config.yaml
n_head: 2
head_dim: 64
parallel_block: false
decay_shape: "linear"
Each number is 200 + 40 x the weight over the matrix's rms, rounded and kept within 0 to 999. Layers, rows and columns count from 0.

# up: layer 4 MLP up, 512x128, rms 0.216, rows 424-450, columns 0-127
# down: layer 4 MLP down (transposed), 512x128, rms 0.0594, rows 424-450, columns 0-127
up424,141,239,182,209,200,192,176,90,198,205,164,174,205,254,153,228,206,250,124,269,223,183,246,137,181,165,222,173,212,188,129,177,171,198,219,194,162,158,362,237,160,238,237,239,221,196,295,270,188,210,244,212,260,292,174,228,154,163,226,156,215,261,208,156,229,247,258,192,148,254,243,159,212,144,143,240,206,195,185,218,174,115,202,150,239,230,222,168,248,214,206,201,183,217,162,167,258,234,230,178,215,188,182,241,125,218,239,206,269,192,200,220,132,199,235,232,189,180,200,238,189,207,211,221,125,237,172,225
down424,175,163,233,207,183,153,181,256,167,148,221,238,227,186,220,139,183,150,178,223,138,205,162,163,167,275,144,239,206,244,224,230,216,240,135,241,273,181,94,209,208,205,123,210,209,211,191,194,249,211,188,244,109,129,180,133,236,176,192,222,203,184,257,211,128,199,143,222,272,189,156,212,163,262,176,147,203,156,166,179,199,218,190,232,197,190,259,168,201,180,182,236,211,202,211,210,202,241,142,186,220,217,149,202,230,178,156,188,186,217,179,127,224,224,176,193,216,222,203,187,214,145,152,197,298,169,209,231
up425,217,169,203,149,192,231,242,279,205,226,194,263,189,131,225,236,188,130,169,188,253,224,211,120,222,129,165,185,222,192,82,235,185,117,194,283,252,188,196,230,200,228,242,157,207,166,162,165,182,215,203,156,215,198,228,106,232,273,142,200,309,234,233,220,204,222,189,210,168,196,166,215,184,181,250,178,211,179,127,253,192,204,130,214,137,210,219,235,231,224,123,163,128,192,258,183,228,165,267,159,150,247,265,292,247,258,242,181,108,243,160,171,114,238,140,179,173,288,227,199,249,128,145,250,253,152,145,211
down425,198,208,308,220,140,155,227,235,171,247,210,222,231,136,203,259,174,223,241,305,242,272,172,225,195,265,206,127,231,215,265,211,235,165,255,131,213,194,171,207,217,189,169,174,209,220,202,196,191,150,187,166,167,162,250,191,298,208,289,235,207,192,177,188,175,251,219,247,187,198,142,250,261,174,260,165,249,122,175,158,197,253,205,279,240,157,170,173,283,200,243,168,267,232,231,173,234,175,192,169,258,180,287,185,233,318,268,211,201,247,136,251,203,188,174,221,189,202,156,107,161,226,217,207,241,198,189,222
up426,303,216,145,214,216,199,191,211,223,185,176,199,217,228,255,233,282,207,219,199,130,279,153,254,168,238,211,192,220,277,203,214,102,225,92,126,217,192,246,258,88,168,168,218,221,210,234,220,210,161,199,211,252,171,205,226,194,178,207,162,152,216,325,159,142,159,180,191,154,226,160,200,207,192,211,181,197,148,178,163,204,182,164,227,234,92,235,170,160,170,201,159,234,247,196,219,277,226,230,184,185,156,193,223,215,211,191,172,229,215,207,199,197,188,179,220,200,211,163,240,270,189,135,190,243,171,220,192
down426,201,185,172,235,198,169,214,234,156,183,186,277,230,151,269,197,191,259,148,115,216,165,208,201,167,208,202,274,217,113,265,217,181,232,211,248,257,173,187,186,174,176,259,125,202,135,256,131,193,209,159,185,127,135,216,206,166,184,225,160,238,138,172,204,223,207,182,211,148,189,240,235,220,202,190,170,245,193,225,179,186,210,182,176,253,193,189,195,240,296,191,326,189,222,210,203,248,160,223,198,208,206,242,203,146,204,171,240,234,203,155,163,186,168,185,218,153,242,266,161,97,258,251,261,162,181,219,199
up427,191,189,152,229,237,167,195,218,219,145,223,218,121,132,121,148,181,185,149,306,165,238,178,83,188,145,209,211,196,245,165,255,212,203,206,216,137,245,175,153,121,251,255,181,185,165,196,166,223,206,194,236,237,170,269,209,183,229,145,199,223,209,276,217,198,248,224,188,292,144,200,216,157,213,221,113,197,176,167,225,207,106,239,209,261,247,174,133,191,188,191,220,105,173,211,287,200,181,202,209,182,218,233,193,173,199,223,179,197,170,205,210,198,216,214,208,160,205,210,199,179,158,154,165,165,229,185,271
down427,153,199,189,225,160,145,259,224,246,172,209,174,207,224,198,123,176,217,168,268,207,189,206,205,224,259,167,287,225,260,200,160,274,192,206,196,199,153,222,232,163,200,215,150,247,231,222,189,191,196,221,248,220,234,229,208,237,212,165,161,148,209,209,230,187,172,239,159,245,194,159,223,164,138,117,167,285,190,156,231,203,156,185,199,201,232,217,167,143,241,187,235,199,204,101,220,244,203,153,153,209,230,135,187,139,243,144,168,189,181,162,287,160,185,105,235,234,226,241,169,208,236,205,188,175,157,187,203
up428,158,192,155,281,238,184,238,214,257,190,123,216,228,220,198,190,152,131,151,205,207,162,239,250,248,183,169,209,211,191,219,203,152,229,175,201,175,294,206,192,199,226,226,246,255,171,201,270,181,129,182,177,178,188,229,195,207,159,188,210,196,191,184,190,184,199,186,146,214,264,219,240,212,239,195,200,175,258,251,213,262,203,217,244,144,217,221,109,221,254,211,254,204,229,212,223,208,258,237,244,240,263,157,216,178,190,169,140,209,137,196,186,233,310,188,250,196,193,263,183,211,179,216,159,256,194,193,169
down428,189,164,195,150,159,144,197,201,212,240,221,213,157,170,191,158,134,244,247,196,251,260,130,194,178,201,256,233,225,209,247,210,232,230,258,173,241,197,209,250,216,192,195,247,247,197,141,121,184,236,166,166,99,294,171,221,190,232,224,218,149,227,259,235,218,222,166,270,245,198,194,236,175,179,119,257,213,187,200,216,201,190,225,149,213,196,195,236,171,236,154,242,221,189,231,154,208,239,201,189,203,199,253,194,245,162,204,230,217,208,264,187,188,207,294,153,274,229,153,187,211,265,221,204,182,191,202,155
up429,167,183,135,240,200,188,211,201,284,198,213,183,125,229,202,220,183,184,210,303,198,218,195,204,238,208,212,159,203,173,194,169,237,223,188,199,303,205,130,200,218,190,188,237,212,200,270,192,233,132,224,230,215,198,237,178,157,286,269,172,191,179,199,242,252,203,226,262,151,210,303,160,170,157,142,173,273,166,240,166,234,217,102,154,142,223,239,191,143,176,218,223,215,84,188,207,216,163,202,228,211,200,217,239,214,230,161,203,227,178,213,221,242,193,168,228,154,252,177,235,102,265,193,155,194,145,200,152
down429,121,233,247,195,205,143,166,166,156,192,161,203,252,222,302,156,287,181,220,195,256,170,190,167,157,132,222,190,190,237,239,214,202,151,147,229,152,163,172,197,266,179,301,285,213,197,183,222,264,234,226,176,221,243,184,191,255,179,269,224,248,255,185,205,165,123,199,225,185,238,206,187,241,218,218,139,284,217,130,239,197,180,245,229,200,190,193,174,169,203,274,146,190,220,212,311,226,242,216,194,210,163,230,207,214,159,150,189,155,200,219,268,133,177,281,213,204,206,173,205,242,184,165,193,244,227,236,208
up430,199,233,229,158,191,174,209,191,214,189,223,225,216,229,185,189,223,215,189,144,149,134,195,211,178,240,158,156,211,195,124,173,196,139,181,147,237,195,204,216,243,202,294,179,178,192,241,123,268,155,155,189,221,226,185,168,166,122,110,157,205,196,124,215,217,178,176,204,220,203,171,256,139,243,246,181,177,179,284,156,218,122,140,139,219,161,275,186,119,227,221,292,146,212,191,171,190,85,196,128,173,112,218,181,239,181,205,185,193,154,204,147,240,111,315,188,210,261,200,233,233,179,161,182,231,175,187,225
down430,170,169,229,219,199,220,140,198,152,177,226,190,239,144,223,138,128,196,264,242,176,279,214,219,217,272,241,210,259,207,252,174,217,242,161,274,209,243,258,162,255,256,125,197,181,246,192,256,242,201,141,281,176,190,264,176,200,245,225,220,171,199,205,219,217,143,243,205,227,156,239,229,190,219,186,182,244,194,214,184,185,197,222,222,151,173,251,151,186,218,172,167,149,213,210,286,172,237,247,220,223,227,155,204,139,219,133,211,225,217,194,186,191,239,169,244,287,203,235,202,247,217,121,266,196,243,96,127
up431,255,192,121,218,198,140,325,139,284,197,177,209,225,237,174,175,218,180,212,171,262,211,199,199,244,148,161,139,160,219,235,246,226,167,202,204,165,168,142,203,285,138,257,159,164,150,236,159,193,233,250,172,169,165,239,180,200,244,242,188,209,170,193,233,234,136,153,189,166,204,212,196,202,217,237,183,216,222,172,175,278,165,170,141,154,205,191,202,184,219,138,231,258,233,235,99,199,157,182,226,152,237,219,126,149,190,185,191,205,125,240,157,174,225,115,130,176,187,233,246,186,166,173,247,202,235,178,263
down431,251,199,153,204,197,209,130,162,218,232,162,258,299,233,208,190,184,167,202,174,216,216,216,209,208,241,217,165,166,119,217,238,287,120,213,214,162,208,175,190,265,167,161,226,141,266,202,184,261,271,192,211,179,188,169,200,177,163,210,184,118,230,227,146,174,145,206,167,144,230,223,202,150,176,232,309,171,200,109,218,240,157,158,199,159,186,223,142,168,195,157,192,211,228,217,159,185,299,95,199,184,209,236,222,176,230,169,225,206,156,158,124,195,208,199,168,188,174,210,170,144,197,143,222,200,225,182,187
up432,162,173,232,168,212,210,213,188,159,149,184,219,155,198,188,233,214,262,221,189,101,170,216,227,248,183,220,258,229,226,246,213,215,167,218,182,168,220,203,201,220,197,201,123,239,181,228,238,213,221,210,224,164,199,143,206,208,220,264,136,159,132,181,231,219,101,174,193,229,172,96,193,192,124,261,253,202,191,220,155,202,131,184,231,146,207,271,162,243,270,321,194,216,224,157,136,207,171,227,187,146,198,204,192,164,190,197,135,195,268,216,128,206,199,195,229,163,227,216,213,258,174,166,164,205,220,159,141
down432,164,227,218,209,195,194,225,191,237,250,163,197,258,213,204,168,221,241,187,245,208,108,243,180,196,263,207,236,167,192,199,150,206,141,190,220,259,165,208,236,142,180,207,181,174,202,182,241,174,152,195,234,213,165,199,271,209,207,122,188,213,244,134,209,253,288,183,271,143,125,245,167,169,189,234,162,213,199,217,254,251,208,184,264,239,189,168,293,169,215,231,146,199,169,241,221,248,254,221,217,275,227,201,165,221,104,267,220,230,192,234,253,168,247,161,241,232,234,168,162,180,132,193,191,199,197,316,259
up433,217,183,207,230,224,205,194,136,233,178,283,194,212,152,168,190,224,167,204,210,192,224,192,215,230,261,130,219,155,195,217,212,267,198,118,227,255,234,220,217,201,147,164,238,285,233,139,220,193,133,184,171,191,119,130,203,145,250,179,210,254,180,240,193,244,245,265,209,231,201,192,197,194,177,157,102,244,230,215,275,201,191,218,179,215,279,107,158,234,144,186,214,165,223,210,63,209,193,245,198,237,239,140,169,166,212,190,176,242,194,230,220,163,202,220,262,220,206,194,231,189,127,166,253,254,154,222,209
down433,251,179,213,214,219,250,161,186,223,211,194,195,201,194,174,229,187,218,236,121,113,269,236,156,221,171,192,186,228,215,225,202,150,177,217,147,174,239,240,177,196,186,161,182,143,187,252,143,159,229,173,254,155,196,254,102,237,216,209,155,132,172,191,164,234,166,191,225,187,230,176,181,182,197,134,273,183,212,133,217,202,121,152,180,231,223,210,175,206,183,239,279,188,266,226,215,162,200,185,221,207,198,170,144,142,200,98,203,200,242,199,182,210,202,197,188,176,185,161,181,156,205,260,148,173,178,121,186
up434,197,182,147,246,146,174,244,182,137,193,155,188,270,267,198,194,239,267,209,152,181,142,248,199,241,209,225,123,218,178,159,179,217,192,200,193,200,182,192,261,261,142,177,171,175,145,217,233,130,197,253,249,156,184,204,211,203,174,195,183,243,152,213,227,233,186,129,195,159,193,258,126,249,217,221,147,266,214,201,167,198,198,205,271,135,249,281,198,216,104,177,151,220,209,158,259,182,183,229,236,152,286,157,212,244,216,185,247,218,170,233,229,199,228,178,176,181,229,210,277,190,151,214,99,228,274,168,194
down434,293,259,228,238,143,185,164,273,223,277,177,188,237,133,263,199,163,253,203,209,250,238,254,226,199,172,211,209,203,240,145,173,117,139,190,233,108,136,238,154,238,180,237,146,152,241,167,299,182,203,212,144,227,190,235,203,239,224,138,245,220,240,244,235,216,93,213,209,264,255,143,227,152,235,212,190,114,134,264,209,181,226,246,204,284,231,159,151,174,208,236,166,239,205,187,202,133,208,225,220,210,136,238,196,191,123,194,226,245,240,226,255,168,221,202,205,234,160,207,171,178,206,211,195,218,124,190,213
up435,266,216,202,273,187,233,271,243,202,139,220,157,233,227,183,139,239,151,260,226,263,237,152,170,208,180,167,240,193,186,235,169,283,250,176,212,250,142,187,275,215,153,288,247,237,194,187,207,186,244,147,226,167,114,191,219,236,286,184,186,138,200,246,186,225,200,219,215,179,183,179,154,172,213,130,187,283,161,157,145,291,155,166,184,221,226,144,165,196,147,200,176,223,195,214,225,215,242,222,146,229,250,156,201,228,215,175,209,202,220,194,180,234,264,217,135,205,222,221,191,236,204,197,167,242,195,290,166
down435,184,240,112,257,248,218,200,195,250,174,207,239,187,232,216,131,216,248,226,223,213,151,177,210,203,172,193,159,231,160,194,208,202,252,239,237,169,171,116,180,204,166,213,200,156,235,230,177,178,178,242,176,180,237,273,216,260,208,328,222,196,253,222,145,186,287,200,188,269,183,177,164,186,153,177,223,219,208,130,281,155,159,190,189,207,160,208,206,256,229,176,143,197,176,136,208,181,148,238,206,257,187,155,174,189,207,216,197,201,189,122,253,233,260,171,194,232,204,276,222,217,197,209,211,218,290,175,225
up436,232,184,200,219,265,208,209,221,208,178,201,190,224,216,195,197,147,204,190,165,262,189,129,223,249,216,206,232,162,233,183,207,252,242,162,214,236,181,257,153,223,173,188,181,230,227,166,172,210,194,195,212,250,161,203,224,142,131,286,261,185,162,167,124,208,154,267,216,155,219,210,212,190,158,165,107,179,88,148,236,199,185,192,215,137,151,219,193,195,142,233,189,188,200,259,202,157,256,228,223,165,209,168,285,164,205,201,248,185,209,213,261,178,249,245,160,199,199,118,155,222,201,189,201,258,184,181,131
down436,276,206,215,237,210,199,193,194,142,174,258,188,178,185,206,278,168,191,175,342,190,137,264,187,196,173,150,215,173,232,233,230,212,151,217,146,164,222,218,241,201,222,174,179,287,243,235,231,166,243,243,176,212,186,202,292,230,222,137,174,200,200,151,218,175,283,212,209,209,158,212,162,162,208,164,237,197,189,197,232,141,175,257,193,177,222,231,162,222,234,251,153,251,192,244,178,184,188,176,163,214,235,276,165,220,153,149,215,151,195,180,198,203,205,121,243,162,217,206,203,143,269,160,193,135,217,201,165
up437,227,154,150,207,219,125,214,195,273,212,248,242,159,161,217,214,279,192,206,160,192,202,198,191,222,232,168,191,260,258,156,183,258,173,213,195,182,172,185,225,234,230,186,188,238,236,141,186,196,164,211,172,169,177,176,257,241,224,70,194,213,201,237,210,230,217,218,231,265,228,247,228,130,235,209,165,176,154,111,151,202,183,191,213,158,223,194,168,245,141,205,254,179,186,231,198,207,142,235,158,249,205,170,224,168,201,166,232,181,192,275,190,253,232,321,196,246,242,261,228,187,250,259,214,234,197,167,258
down437,202,245,255,192,172,221,228,193,247,217,175,155,262,249,177,210,205,176,208,231,290,214,206,248,242,213,214,143,195,171,201,235,240,171,247,199,170,148,188,128,166,247,255,219,161,201,205,181,260,215,202,246,160,218,181,156,212,228,143,280,195,200,263,198,160,140,268,226,226,227,140,259,209,146,121,184,208,204,206,208,149,132,254,168,107,186,182,208,209,231,214,206,183,207,192,263,243,226,184,206,242,218,229,244,219,166,165,191,209,257,225,167,184,169,278,196,229,210,232,173,183,141,253,124,235,250,171,92
up438,156,160,183,218,208,204,198,250,219,181,229,241,256,190,197,239,158,207,148,174,174,246,194,198,242,189,202,272,105,179,235,182,298,290,155,198,161,212,277,218,240,208,217,136,179,204,192,226,161,184,183,139,223,254,202,275,183,135,277,164,242,210,198,127,159,188,300,226,159,100,271,193,193,80,232,155,121,209,191,240,169,198,208,226,156,331,248,239,220,199,221,245,147,266,228,221,73,186,219,238,224,173,183,167,264,260,205,177,131,223,241,126,150,214,228,196,210,203,295,214,247,256,167,286,177,246,225,186
down438,203,218,255,131,202,145,204,115,168,166,173,198,294,221,209,186,205,133,168,277,221,162,214,193,224,160,151,180,214,252,238,171,213,195,169,224,181,222,177,155,288,263,290,220,187,251,178,215,149,231,228,212,123,142,232,213,214,127,226,225,187,210,248,187,192,173,253,271,197,213,182,295,206,254,178,210,150,228,241,267,131,166,206,283,181,212,129,117,268,224,216,212,220,175,150,233,211,189,204,215,292,208,226,239,186,194,234,138,217,201,172,266,211,175,200,217,125,115,235,207,246,305,173,64,198,143,242,251
up439,342,243,197,179,230,301,202,163,220,133,198,231,217,191,214,204,150,196,199,98,224,82,218,169,220,149,134,219,218,185,127,211,127,203,222,226,252,203,222,295,176,178,171,158,257,211,241,110,203,224,204,194,253,155,145,207,239,158,152,136,247,168,216,126,209,222,178,132,199,205,186,173,190,164,211,186,163,223,116,294,167,200,222,179,191,154,213,217,194,218,223,208,156,160,161,176,217,198,203,176,222,153,155,180,166,237,247,223,171,227,233,143,185,181,295,193,274,207,157,247,252,153,173,189,213,173,235,198
down439,144,187,207,177,174,240,135,128,201,257,181,220,174,284,203,237,203,151,193,120,171,157,206,256,199,255,285,170,231,153,182,209,168,210,210,214,160,171,155,129,231,170,210,221,111,219,253,231,216,197,262,134,139,187,227,201,186,259,212,160,191,198,194,162,158,166,151,192,183,149,166,210,181,248,252,203,311,230,166,224,195,257,183,215,186,167,221,215,231,253,166,176,237,173,328,206,292,241,239,250,220,216,286,239,163,227,217,143,242,194,162,137,229,219,209,234,193,217,278,195,223,203,321,175,221,232,176,174
up440,215,209,179,260,220,187,294,263,238,172,199,202,203,203,219,131,297,231,265,244,185,203,221,198,220,267,199,165,224,199,225,218,224,234,158,230,230,207,219,225,171,166,195,218,213,194,144,204,117,184,244,233,158,204,268,207,243,207,192,238,294,133,144,229,195,178,205,182,216,233,181,202,255,263,152,251,250,209,199,229,170,232,212,136,158,188,160,225,211,229,121,166,225,227,196,205,241,173,222,246,179,248,162,159,221,141,210,137,117,177,197,122,191,226,146,162,169,217,223,226,185,156,208,186,184,175,216,124
down440,208,221,202,243,239,242,221,180,159,165,183,172,253,192,234,274,148,183,228,181,208,162,206,221,287,114,165,175,168,242,168,191,147,100,224,198,115,240,192,146,274,217,263,187,196,208,225,218,249,204,154,218,231,225,169,220,137,197,186,153,150,223,188,161,223,179,212,233,201,223,201,262,219,178,189,244,208,214,190,151,179,202,156,152,242,233,233,254,201,207,199,170,132,229,253,216,152,228,198,201,204,163,234,295,211,137,186,258,223,211,176,223,169,179,184,196,142,202,223,174,189,171,200,289,261,183,179,214
up441,168,140,206,224,201,230,199,176,182,240,146,222,179,172,142,269,229,181,154,233,119,222,212,208,177,179,202,250,163,187,107,168,142,249,191,235,174,166,192,186,174,174,213,225,212,168,189,216,225,217,202,124,274,181,176,225,166,211,184,282,278,172,273,200,232,188,183,235,217,226,188,138,251,128,152,261,218,185,111,184,98,228,187,140,221,164,201,190,213,227,208,169,162,207,204,124,251,113,221,203,197,161,163,283,129,186,214,176,155,231,152,163,244,123,281,197,168,209,216,201,150,189,116,182,225,278,201,207
down441,204,239,261,198,183,167,204,169,174,216,187,275,247,230,245,238,235,158,215,212,252,229,193,187,188,188,243,141,159,209,126,174,250,139,130,229,189,138,151,124,252,257,178,260,187,189,233,232,181,231,195,170,149,214,227,193,212,145,212,196,226,181,228,223,133,194,179,227,171,222,235,230,317,266,102,150,251,155,230,188,248,227,236,198,180,235,183,237,170,219,175,263,251,197,149,197,202,217,196,205,243,208,232,160,264,201,169,225,198,238,209,257,191,236,150,236,276,206,187,257,244,210,241,135,246,205,175,189
up442,229,166,217,237,212,181,166,158,162,148,180,260,233,195,191,153,182,157,204,247,179,212,143,209,154,239,193,178,225,191,212,114,185,215,228,204,246,150,197,229,218,215,187,146,213,162,221,145,238,208,189,167,230,171,212,232,202,201,259,97,175,210,187,117,216,194,140,274,247,198,105,214,237,257,181,240,152,220,150,164,185,223,236,213,181,220,231,184,203,235,201,210,244,178,213,176,194,167,235,221,248,98,232,256,244,244,157,126,189,207,181,169,130,178,197,223,250,207,253,269,217,188,219,236,181,299,169,178
down442,173,262,199,161,229,267,230,214,190,212,212,191,234,152,245,197,187,189,118,149,170,207,217,216,155,140,190,219,212,219,163,230,186,204,232,215,154,203,223,218,105,200,120,211,173,246,244,246,233,282,220,224,310,226,233,193,100,191,143,177,164,131,190,182,103,250,224,162,196,220,154,177,215,175,99,266,100,165,237,229,185,194,188,171,198,195,206,205,175,167,173,256,182,261,191,192,156,249,202,167,181,202,221,183,127,165,201,212,225,200,209,211,202,218,208,187,165,153,237,158,229,162,196,219,177,118,197,208
up443,234,194,189,212,142,220,217,184,234,168,197,214,298,217,130,145,264,244,106,217,200,82,199,135,140,245,226,206,210,216,182,167,194,210,211,168,175,223,101,243,99,216,196,174,220,180,266,133,219,212,238,169,208,229,169,165,151,148,206,159,199,248,199,133,193,174,240,247,241,248,209,185,235,259,229,182,222,252,194,249,220,163,174,196,186,124,174,214,141,253,230,167,231,221,144,241,165,171,167,182,172,229,174,234,193,217,217,184,229,202,222,199,206,125,171,156,183,208,283,204,249,213,202,198,154,199,163,183
down443,188,253,209,183,217,262,207,192,205,234,222,287,206,237,218,221,224,175,139,205,214,147,185,166,209,218,212,225,149,200,152,215,265,222,135,182,236,166,182,212,195,232,145,242,181,260,167,228,199,263,168,150,198,131,113,203,140,201,188,218,252,259,133,178,209,224,183,226,204,170,221,254,152,165,193,204,163,230,155,173,195,226,213,197,134,139,236,163,171,175,266,187,137,239,191,162,192,232,209,146,223,181,233,186,143,179,249,102,179,228,169,178,187,194,201,233,179,177,277,200,275,133,134,230,173,225,202,243
up444,176,248,205,270,225,167,224,145,211,172,202,159,171,190,109,162,208,206,195,211,154,181,130,155,182,188,157,191,171,283,274,175,197,234,237,256,264,165,209,205,148,155,240,182,190,169,271,150,156,209,169,188,176,230,188,148,196,263,225,133,184,246,185,272,145,193,277,230,161,159,155,205,196,158,186,132,196,165,209,198,172,208,202,194,240,199,209,203,129,218,162,184,195,188,144,261,136,249,260,274,264,232,188,144,253,197,163,227,249,215,267,186,162,246,186,151,143,245,201,192,223,262,220,199,220,162,220,272
down444,200,197,132,245,222,177,199,215,174,133,231,251,223,160,179,91,236,187,170,189,229,280,166,166,262,229,154,235,206,264,251,148,269,196,220,158,170,184,179,209,208,175,250,201,263,141,213,135,134,220,143,175,200,173,238,201,165,203,291,213,255,140,165,178,191,227,204,188,135,144,215,224,244,182,183,87,249,229,209,204,218,259,128,168,121,116,238,286,167,133,188,122,182,202,196,265,208,253,195,169,318,200,195,234,188,161,183,211,172,193,272,217,256,231,132,221,205,98,225,196,234,213,194,203,211,225,198,160
up445,190,211,166,223,204,162,202,214,202,163,240,196,171,221,147,191,199,183,225,206,161,174,219,211,191,177,168,233,291,278,176,245,192,222,222,258,205,258,150,214,186,297,189,174,212,111,250,135,170,216,122,250,215,224,178,176,179,262,217,215,198,239,153,206,130,181,217,221,207,231,203,169,110,211,207,217,171,226,190,234,190,219,185,86,141,216,316,131,181,127,192,235,143,223,228,286,199,268,206,152,196,210,182,245,202,204,270,154,225,187,225,213,198,213,202,189,209,182,255,203,260,226,273,212,192,175,188,208
down445,139,217,177,233,197,210,212,277,227,248,144,224,217,218,178,174,244,183,224,204,79,164,216,192,175,235,255,91,249,199,175,131,204,272,164,264,218,179,209,173,164,216,165,243,178,237,175,186,217,205,216,187,244,191,103,183,176,229,223,231,246,231,203,206,188,175,153,153,229,145,191,192,170,237,248,185,256,255,163,194,197,171,178,250,214,275,204,152,245,171,224,232,196,171,225,219,185,189,202,119,121,171,290,161,140,178,212,226,162,157,140,220,243,267,178,203,192,234,246,163,210,255,170,199,258,187,178,212
up446,195,226,160,204,153,193,173,180,254,237,234,141,226,226,142,136,145,256,223,174,218,202,188,133,261,314,244,170,199,218,126,199,213,228,192,156,230,234,182,231,190,207,194,144,188,227,184,195,226,208,187,139,189,120,171,187,117,205,220,209,184,181,252,230,210,192,253,190,199,172,212,243,101,306,238,138,221,243,212,219,176,238,185,224,176,165,190,264,160,152,139,212,175,203,224,243,157,204,187,199,145,139,182,230,279,209,160,266,204,193,296,154,218,231,260,159,181,260,218,162,129,212,215,238,131,192,254,202
down446,213,244,213,249,137,201,196,263,186,158,190,183,155,87,211,200,260,127,157,204,210,215,167,143,164,138,241,200,137,235,125,178,253,120,238,210,241,192,254,166,231,190,137,229,140,241,156,228,160,217,175,139,217,202,193,226,140,202,216,256,205,249,225,168,225,197,159,208,163,104,166,202,202,179,223,226,150,228,226,171,145,215,171,218,208,199,180,223,199,226,250,137,149,137,217,172,205,180,208,149,176,201,191,192,163,119,171,169,199,241,191,149,185,210,228,120,185,164,269,227,206,77,120,187,226,219,255,162
up447,178,138,199,220,204,217,168,206,197,191,166,274,135,169,132,228,228,150,188,195,193,297,168,266,144,131,273,155,204,222,175,178,202,195,283,214,222,210,182,182,125,228,236,179,260,152,207,244,162,159,181,237,220,175,189,225,263,181,153,185,169,126,179,216,242,185,154,193,207,198,191,209,202,251,337,207,172,246,105,127,232,204,133,221,108,162,245,157,269,246,221,175,170,192,186,195,191,191,227,150,239,147,221,227,243,109,226,277,174,248,115,218,254,190,190,246,148,122,220,185,235,167,129,159,165,214,213,205
down447,111,249,163,221,204,167,126,226,247,224,203,159,149,186,188,119,197,217,177,249,97,203,212,245,182,217,163,279,229,182,233,168,127,194,264,173,243,268,112,244,232,204,212,233,223,144,189,180,165,182,197,165,197,148,194,197,189,264,230,273,248,211,170,193,201,231,322,283,270,165,258,222,194,142,246,147,208,160,175,235,208,233,205,251,206,205,148,198,79,223,174,161,248,217,177,132,185,231,242,252,269,144,165,97,224,259,210,210,170,225,202,227,192,179,232,204,136,165,183,148,177,197,221,181,203,237,207,214
up448,270,146,217,168,136,256,261,235,176,215,245,178,125,168,187,191,143,161,236,205,176,176,168,206,247,162,138,213,168,172,176,225,215,138,159,175,254,215,214,164,236,186,65,198,165,168,172,100,304,204,213,253,240,206,220,203,156,177,173,196,163,192,218,140,171,251,208,174,233,210,156,236,181,149,197,199,116,225,198,118,152,111,82,231,216,207,111,216,204,125,194,238,142,207,235,126,155,145,215,153,210,235,126,281,173,199,154,188,112,244,119,303,235,222,230,194,177,202,273,70,197,260,172,160,174,221,208,191
down448,276,214,234,87,197,230,274,265,217,161,180,264,104,183,212,237,161,138,241,269,181,126,207,156,204,184,219,241,167,190,153,160,246,169,197,206,208,249,141,225,252,267,129,225,102,230,143,232,242,215,160,206,139,131,295,299,125,203,290,225,228,170,180,174,195,301,203,313,194,172,171,243,205,155,248,258,107,154,209,127,89,237,215,232,276,219,49,329,247,207,175,165,132,238,296,216,90,247,176,185,250,126,187,202,152,272,218,217,212,270,129,180,317,181,219,149,166,163,193,176,129,215,172,305,214,217,233,210
up449,202,188,177,274,260,253,232,124,213,199,244,263,162,150,221,116,109,202,234,241,221,194,247,203,229,200,177,153,135,185,197,170,160,250,154,170,204,161,220,162,112,145,240,187,141,206,200,232,250,230,139,209,250,166,295,165,230,157,178,151,185,165,142,204,202,157,182,187,189,181,158,224,135,175,140,141,256,186,191,193,270,227,127,275,175,184,220,149,198,146,217,205,185,186,206,158,226,227,212,166,161,240,100,243,210,205,172,143,215,271,215,171,249,219,173,164,208,207,167,221,196,243,179,202,253,150,249,234
down449,167,242,172,191,176,124,237,257,265,126,239,243,98,133,172,201,152,212,225,239,220,289,261,179,188,222,234,237,231,186,253,150,197,234,231,241,245,202,263,135,193,88,251,165,222,151,207,189,128,219,254,182,144,218,174,189,169,189,232,232,206,185,162,299,239,186,222,168,197,188,184,225,221,232,292,144,119,206,173,247,169,228,337,238,228,218,152,175,225,207,187,186,215,226,145,168,164,164,201,209,123,154,192,240,253,203,203,268,226,147,174,152,194,164,119,228,156,242,262,210,186,267,213,202,179,204,232,227
up450,235,213,150,187,239,256,229,125,235,202,239,224,219,257,211,173,136,180,167,166,228,247,216,281,289,171,205,203,173,165,239,162,175,200,197,177,169,194,166,211,286,213,218,112,203,166,170,208,116,173,172,255,235,200,181,212,185,240,252,207,131,249,197,158,158,194,250,234,192,232,170,200,290,161,235,179,229,175,276,161,191,151,251,215,175,215,193,194,188,166,142,195,133,193,235,187,235,99,201,188,207,207,150,220,175,182,214,200,204,212,207,118,201,250,274,222,204,197,191,187,166,276,167,172,165,148,238,185
down450,207,186,211,177,154,178,151,185,192,164,171,205,191,230,208,181,180,194,256,187,125,180,212,200,184,226,201,171,209,168,241,193,190,261,200,185,187,205,160,231,213,171,223,210,193,128,213,158,211,227,247,193,195,223,210,233,145,222,125,194,157,227,167,178,185,186,223,183,198,152,127,159,186,237,135,209,136,159,274,325,148,166,190,235,192,203,254,177,167,227,185,259,242,228,205,219,217,229,181,237,254,244,243,252,198,158,177,285,168,151,253,276,202,169,245,175,200,207,197,199,185,199,130,225,170,248,231,238